From a checkpoint of a small transformer trained on Wikipedia: 701M tokens.
Each number is 500 + 50 x the weight over its row's rms, rounded and kept within 0 to 999. Layers, rows and columns count from 0. Numbers have three digits each. The size before them is the row's rms in percent of the matrix's.

# layer 10 MLP up, 1024x448, rms 0.0604, rows 734-753, columns 112-223
091:489446438632506609541479453550536534443505460478585455403505534477529476551522479430486540481477490468523509445628567477526516421493609515353490541473421529414438483588597561528553470547471440540519545402492447538464522523508444526468524544488422545359507502534527476516439495521489561574488520509429656539513413523480455551494464532570
102:516511448476529515521526440508480494526490511510584483517392556544515489547531491440528558517481408435508451518617543478486590499494606524470440482502464598347452552481544564582509505404478478472493520554559493456465399432490443358418459512470505518530506483487341447487473501477477597465558477528546514519482570456546543474433550573611
106:511489494473525526468442521418533459540450445523427504460512533471502479578465451496515499578495490481531493487603519574476541443509576606521509461506512561454505502502523443537498518527470455459550479483459481510473518416467552481500557484432404497504522545498573441412504453523502560452597505514605413518407471431584463526539493494553
097:593415561455525487563472451511552396492533551612519501446512479510476446493522523552546527463513588473523518404608441509526618519412575492375512459498551442538546509606503515478492493551394483480568567511492516401516505557598491547423501550510580498449514561503547544543556538513449551557567535620493447558597499578472568473463511474507
096:510491481459517435612509540548511385527442516507420538472498487489484505480459520467495518365536595519418519523412542470513417490577517467503547488494537486527508510508489502448434521478433528487480502491451511556503507583527484491464483541537483426503556506583547447525529557516492422476520509523459516496541466470491479565480411535402
107:470453548511541619431480558560441501498542497506413499574575494545516501539458478475433481509462563482546517458513443471514482480443508480456482503456642556522546488557511432432487564546477451453423426475549551472543461543424447447467535524478558494472405464527500504464502465475518521434455544532542509483592488418476551515598424404526
106:467622505439514459506546556507452478456502578400489489459523488436530431532493431505609478561468427515579510571489442485557515400615498380496466489476445480449575429483536502445567458531538539419474555437526526597573470503548429541608495497497473478475533438528525496491505491616499479560550521497493547531519461513489514524495427531581
102:511438516483514516541492484518389410543495537573668478456462520592410452404464506466533488517484544480528469593526506479539507554537583564478498479520516479518520535452573523480474516513541537573505522431527421432558391465568450516361455527446549470548478523475451432529479442484427518507503527523554510533531466474506579405428529501491
107:536428450535514501513523583494528533539492484501475519464469402475492483582476567591472384523504409505464500431519387565500429504525514525463546552509501446549503609441544555480494526506424420402498643416450489574561537518459510488535534490399445517539523452431452496489457522470422501562520467424547436427556533502543484549518477515486
093:467520471480528450531580497453547445549487485553611496467510573507451426662483573507486512476519502437602433499493419451494538504433452471545474514439534501518377459543503491460476458490527456433455428558458483530481516518526563479523491402526432523463468534502450453516541490541521493477535485496552521524451552476579487522501517581432
093:491441506418471538513565492519449494501513496433437501572499533543568477539431472447549487567496467476495423491451473498465502406522523544481534515466448452577466552519517519464528601470496550608518568588534483509420501458535432503442541407474584532453452591399460496486512512465521495568508532470507565497454465489492465508547492395435
091:452498551551445515469493483516408526544553513436550473471462553467529505485505510445460525398509528506506487597511460444526566381600506482443583567483530454508474427542539528543497585580430500495447426537459537522525422439467547543595478507599430533482380430526491468529389630482547513534570455545588541611539460446488561410574394421501
099:544511489465435478441490454519425561477477469471500481524499452531492494564508464496473564484492526466514530539540503598597549415490433491541558491379537530433474535534526500525575402548512569476529536472509512442531554539410438526533561557521546403468525500596513510544435420416547498484420569491438433483461484544454504519511512593523
094:434498554476515482447507458499545538561579463559514593428597501575605583440460462576555508468438489517529460458482484579526524506510463513599579416434454419494534486525575483527467435536569474516534517566468489447561431572527533491395353506555474513525463480388473516454489484462456473488416514508540450584591537547541474532468453510491
107:471471548472440554544558554521545410527537492565510510416485360502590411534442499503585528510522555535427482573479494517498512510465443397490496463480494521465530534415525557471493557464537570589512476424527524501507483478472463535552543452550464486471434551447449519480382445475486571495395517422469591513518531533552490455461446474449
083:442428497487499485453437425574547467534456486535460401652519417443484557463516506493557499618534443506505546466528485442435550538467478478447458564507522561508436429542423439547558435456442534529481448524491499617499476449443415448472564414547566458453613417521466535502497437629493576482389457497564567533491465542441506524600469562510
102:483509470576512574546437513489465534440441565505511469472482569418472523533522502495460471522403510448406545439471457620483406391472556455544431544397560546587576571456548459439504434498496560502584526546411517499428482528585533480510474446520483455468551492420525506484520365433413492494529450459467412366554420527415527424463584566491
095:453452475473442526558458460462510466561563433519527529459443465525587543523470523518561426435525415508480500527553501452503441553595548535459412512427415477460464575522514542472484538550343506436465523500476517495564487448464427429537459575400473477543515500462594526582541536579469476442468444460493597526522531560442494522551484468396
105:512499453558573502499460476524437495515430481487393568508433492506528483450484424537473523487472433467430548424576508543466480503492484472496419396517516554405460395439521453491537553522512509452481437553460503587545451451553521523520595354495412517537477498479636547554589474441460530496493579501479513458513600477586404446573564524500
093:479581464450508485573534513457480453494437543414588566531507566493444467463538508577542468500428556560544551508569498603576510520476565436482551365479537463455513523479528563538521516544566576535434519518433551430499525544542560547440482505514483585462500513476452406535583457481470451491510553499503441560548476486407557430481512504433
# layer 10 MLP down (transposed), 1024x448, rms 0.0592, rows 734-752, columns 112-223
095:470550530529497532413369551486543550508523461539546460455540435503563518429513449528565506505538505459547470562454418423479452520481416480424488490423398540522510454517524459456484431463500450402496561501389428589516523473491448373450420538474527466536566607485536515484432443504478581581480536586386508459427452591549474513479514528514
102:538443449487528559573548582481527490474502435543567488480574489545408454439539512533517457513528422408453520415436432517395517531460480442479445508394452446463555494520495480492542470497482516549569521567511467441525485448532447472495387482478570455455489540449558474453566570432501560491413460499501528557518561437540527513532478477545
103:432513485515454503429510553490504539438431472624431508478534564502533523515521437471544383512506535461503474542507566611488588433375506486443534520577442464550460599483562427453534492495477525455403508534523488491508544520511427549431474645514522450480600554522492583471429469476418567520579522470518475550633543544530486481495429488435
098:504458485508568555430565510422487457478500513473461571459485457506439552492438456418519540519405463527482498531490567460457497448536503449446600462486570434547495435473514601481462594472503550521460462429567460476432566540474605507488500539499514416555446521480526500476420485489525417585479501487487512421489554450487551442422567560486
097:470501488500581479566544481582531499584508629530534497421500538568483521492529543474508381500459587495645527531444392457548521470437500495569495602518512417443497460483508569509473430466435574507435499543542565539469498459527450460472502418503491473591594615591561480519456538567502526382525563491605503572496466500470536538474473516545
106:480467388501508476544535549618491544496539482498551548423521492500545595541478484490525502389392548466477490517485572526435445540447580547490565522559517575493451459551599494462419478501432542456555488464481525543506542528568482406470476543464461452569512498513435447591430387446475544492537455517491501630547512395556483611449480436464
104:455532522514467479463497485450583464566484502461520520485378498533509547493572439554582449538544546535487527475444455463495543405645515526434360481532518560590432516449495500475584466588461561603492543472477591549584435527434440522526468487463383489496533596536546536532542595615480517510507446473554391570552551467488488473510496544565
103:505443457464560540456603488496469496511582481569516477494587512422535445505514627463522520531508401463454457488511510480441545506371626429544535479499423440544462512525449504463593540515572497540560500404490516541535505522514510496494548555541498503515440392522406478517522542436576469532584523538519509514500587465527484526618450485439
107:514423435544597442420480485547513516511530444523558545393549545500553533443541522455501437510470517476533477436593438537475493495522441563483594486562534509516528437456492570452510491505450513519494518342509563523447585474510488489540454499413486543513470552490497382562463423540468432569521443485462524467557421583506465528514534485555
095:498573523463490496475398511464466498518553520524492528479510503486544439435521566518478484462593493508549503379620562454509444505407435501446488528565553517474437482583413616549461486444445489445508497482491421433461541531533487418485570470445512513515461477470524413503501411543404557471470480441523544419539556533518526480447453588479
094:572526476526563517532597525553499492464473554471390461394548507562448546475589439500436441496466457505491498452516555429545469418473453488512522444481577494572530457556498494528556412473464526472520466445466485408458543486495525508577403454577501493407613430518553433532423445509466523557511518482555607430411516537551514426496514503441
092:445416562514572547445532484500475546492497562497456528488574498533486588453480500497430488652542532519578470441526477500539440499511551477529580492506428465472441516505518491545512489449609537508574488491569466492512487492459509568501534439454540436511577568482488628438484424500584496501452602537523424485469550489536521521508602525537
095:510432522487554544566513453452569496490546406474458536476520418578474596454494451521508393496548496479375473498433454490504491583583532501528494473542432422528583577367500499436486489528478543546485515603509408533469386507406437461468431526603506459554517519475484498456495504499443426470514474550450387500546492483510514546545464496452
097:589496505436463591483563587483475406462503351425483490432530460514588516482447447562600612546456406500590612483585429451446488522483471496501482519522394434594474497442525571460487474504569469600627539524590516498487535632583429577413384522490577558507402520424523449543475511409484503414492529456505449516457476509543412465639492454517
109:435490430477556465546507497486552447561560544595529491436535412593541464539514480459449520488523479507582547508511526523457529494587485487552478519573546544494502500449567477556534479491525516420410525465449588528445529430510552562469461600465511585434512470425536520498484458448541487517443516423490448544485486470408489454450510528444
084:439463511494488491471460495562562560405457521584536348531438515541508520460503509445517484494536503451532575466470472456537480457565620503508435558495452598528511427557424465564505467446478453412565437456485487539495541508471539505509590402534538474453455450634456480473496460609433575491399465394517606560499506497520504531562485584478
102:542516495489584537628470589465502506521568578558585486498507524416486523505468503512389445459560568453474593525509504536510505557479516437520490450545467442501531495533468552492540487564462485587486517511483495544497491533447538460546405516484502489451490489437521514513449476466507525524508537533577490429493441517461451553503513485494
095:510474470497473561363572496586494507574548611497523449489584498437442475497511484514445590535437471542647486463496482470477541535517515473511559477507504514474590448472532547421486534528525472520584456471521516527448502436467507467445469490492440535518579548545519577580474473501568521493451507549555477446492502416457564567464526439639
106:511509467544529419503599520539502517504473529520516470451469605449438501545475445511455494484505517440492533526515422572485525472466632508509498459539574522447435469451491431523485487555448556528445578568584545584528443437473445510491584498460459466413479480505545397507516492458413480421324481488567508456496535539442534462461503524568
# layer 10 MLP gate, 1024x448, rms 0.0575, rows 735-753, columns 112-223
103:585568437526532509482580530528550587471482603524553514461458428484510544498542657424481482518474417486416556504523497601443554486542516495421497505522448581488481622507484549563489525482458539526392538494508504589419489421444557557494468556455553485542523433597412494468535548490469601474476377479473464448583519425526505550493462508546
109:474555409411507421441476578465534562438407454460464437519471406507592494556555421454545432482550550477514538532562494598461512512553548482409428486499506472496540475467538416480556465468550423540455528531558552490519508531487365520471539534564505448528617511529544532469559373523563509522619438447494451528480428496452489442438516462515
098:530529540482569436472436533517517536453509660595556510559502445490475493518526510503516478532507586476498502434525415514436496558528554559481383477579513501429344491393487522455555549607518565607472627440495551441370502510476421532470576525433465533477551498495490488523514454552478554456497487603441442578522428491428585531537515433496
102:452544453645527442520446367503594458508482529487487463374395454569493507500437488534443581512593501471387495432483472499478553504431527445510538466510470484533460513553505523474474409548386538544542465434430547591449519521506560527523544457523458471472600444521545501426498509578536553594436549502491476556481593512488480523471467559549
107:431615475440475544486487468449389466452493510562517424623492443521499519506490467441623505516536500471474554503572513530476442581542477427597454457459480547542542441510504565436549544488526467481490527512491503487500566391583408482453552559408541513464577431545583499444439563488481536534527506416354460516501512547545548532540556535424
103:503557422459524520393548495512433528476454520521527551490513494553439465497543479547448511403618553517612462430466438515409527399465494502542534449524408596499427476436502545517467462491452503546459506469428517429511546524502443449569484552499452441440499566481510500590507425465539474525387486466474545431578459432486431533438477538495
107:542584542477509491466521443454382476526518527577528522474426518479606452509598561468418376481482515434503444435537440549408393570540516465546573431422511607506536480447488494509505449561364446488513564558429465520464506529544600541519502479505469565449501433489458550486563550519532491468493519556506485483580485509545511472428545540451
098:506541487519447426463500494530470540499406556486512480476492469512475457543474439560531556455500561457440500563423498495494498473524521445462490573456425556496450435477525465496579494518404514539509494540449579547414536519444433507481531489514522519496594483619483527495424491556501566464448548529434458535504503514467492475506512470493
095:481456555546506549439463515471455519478473508510481453526503483503521459507497451452493499564517504504452616456542577508484399512554558556399479595400511529502471451495430525511531573439490451531410548431511488319457511438564501508437499532412535549455549494434572427471525462466488451467459564469479520417546471571488516449429508478516
096:483493453480543555383432477548506537452508478484491458545450539476469548472550501436485563525539418487584469482531453535488564444504444492588420523487553590528484460440484511440574492406541453432522489478538502514523447483554530450520435403489486420423457545440554521410426497553546359584389440404525616541451566536409555450442538477527
093:552531522458495481540412551446487528542471517467454487467483514418424543549441517567492477402623473505379559492496403494466501471450513567504436490527526462560522469505568333452500547542496411380391514453539580536431499437534483511593453477526459457470444531482506470541510474455515568529583517468431558504457507505494503378463439511469
100:552497409463446490444470546545472479460392542508445418491458570412553464594542504477483589513482543475483544603541481501551452500564563461477452551475512564458497496590555522561495518432559442429520534491472529527492613541471473563588545485379468507437467531556541505489467514490604534510518567516475530404511485486518507417502556560536
083:484530428580518400511470497516540586493507557551484508517522571523435515448613540517460502430509569441493485535478526530426405447527506514545555500544513551409482475457556451537476447503484480453441512556457506456518452464521512376468506524520447585446570436498493549530441536548615551499509430520547414501628462473496524504467423501548
112:559527452487365523500471542422607579501541566477558379553540460550518496488509569496524447526484433498428480526461477464512490529490541524484542454480478465539529614542517591429551586545459532584554488430504541531446507472486583504587489381571435572490485405489532570508468527482473372498460580559492501438517466475466466509486339421516
079:449450527522453460541404549542513493583526495567469448554526413547522450493553502424491547522593544463585554525585524558528475476483526424413465557508482559482453483460464551447494563406408484511493529511548509535556495403512478425521444439533560488419511441515497464427483552506530492458457436520488478553542415397474453415460391417475
099:502447485532491508471519509531534537413535485614503438616454477463524550519484529515500480626634498544411475480432444461449487500472514474561498495603519510523480468417511479525509521532442371516474517477573613512447457469526618490491514499605416571379508465549552465470441516487460460500541424543441489418402521497483553500545551464473
099:444536480504544482520472475486430429408463423551541463463455556493461527527543478463459441483596512453370445562553425508503484496503520499491489424568429580466536564436456462439428589591429480461544424571493560463520469535460504378464539499535536524398448471436573555433566444525444525564512425459549422466496537480449540500548508588504
105:535491449574466533498489555487414456504457556579428465463541510556558588561449489488495484541418497487579516458443589456528507532531450502461531550443509485448462613430546494373549488483483503516433495445422497578424506435572581496533523511425528503526453483509510467547435420502381512553508478506513464460503516624476527452478523452611
096:574507504460566499410584441532476422462477496555513557452432444455491383495591529464509537460566532478544482575490511430495537478434459469560528568506436528478471507521520611525511516431424505442530489491496619494544529589489451550635448499459448533473521487560499404595419500414538399604471441534550496487609494441556495428527551491527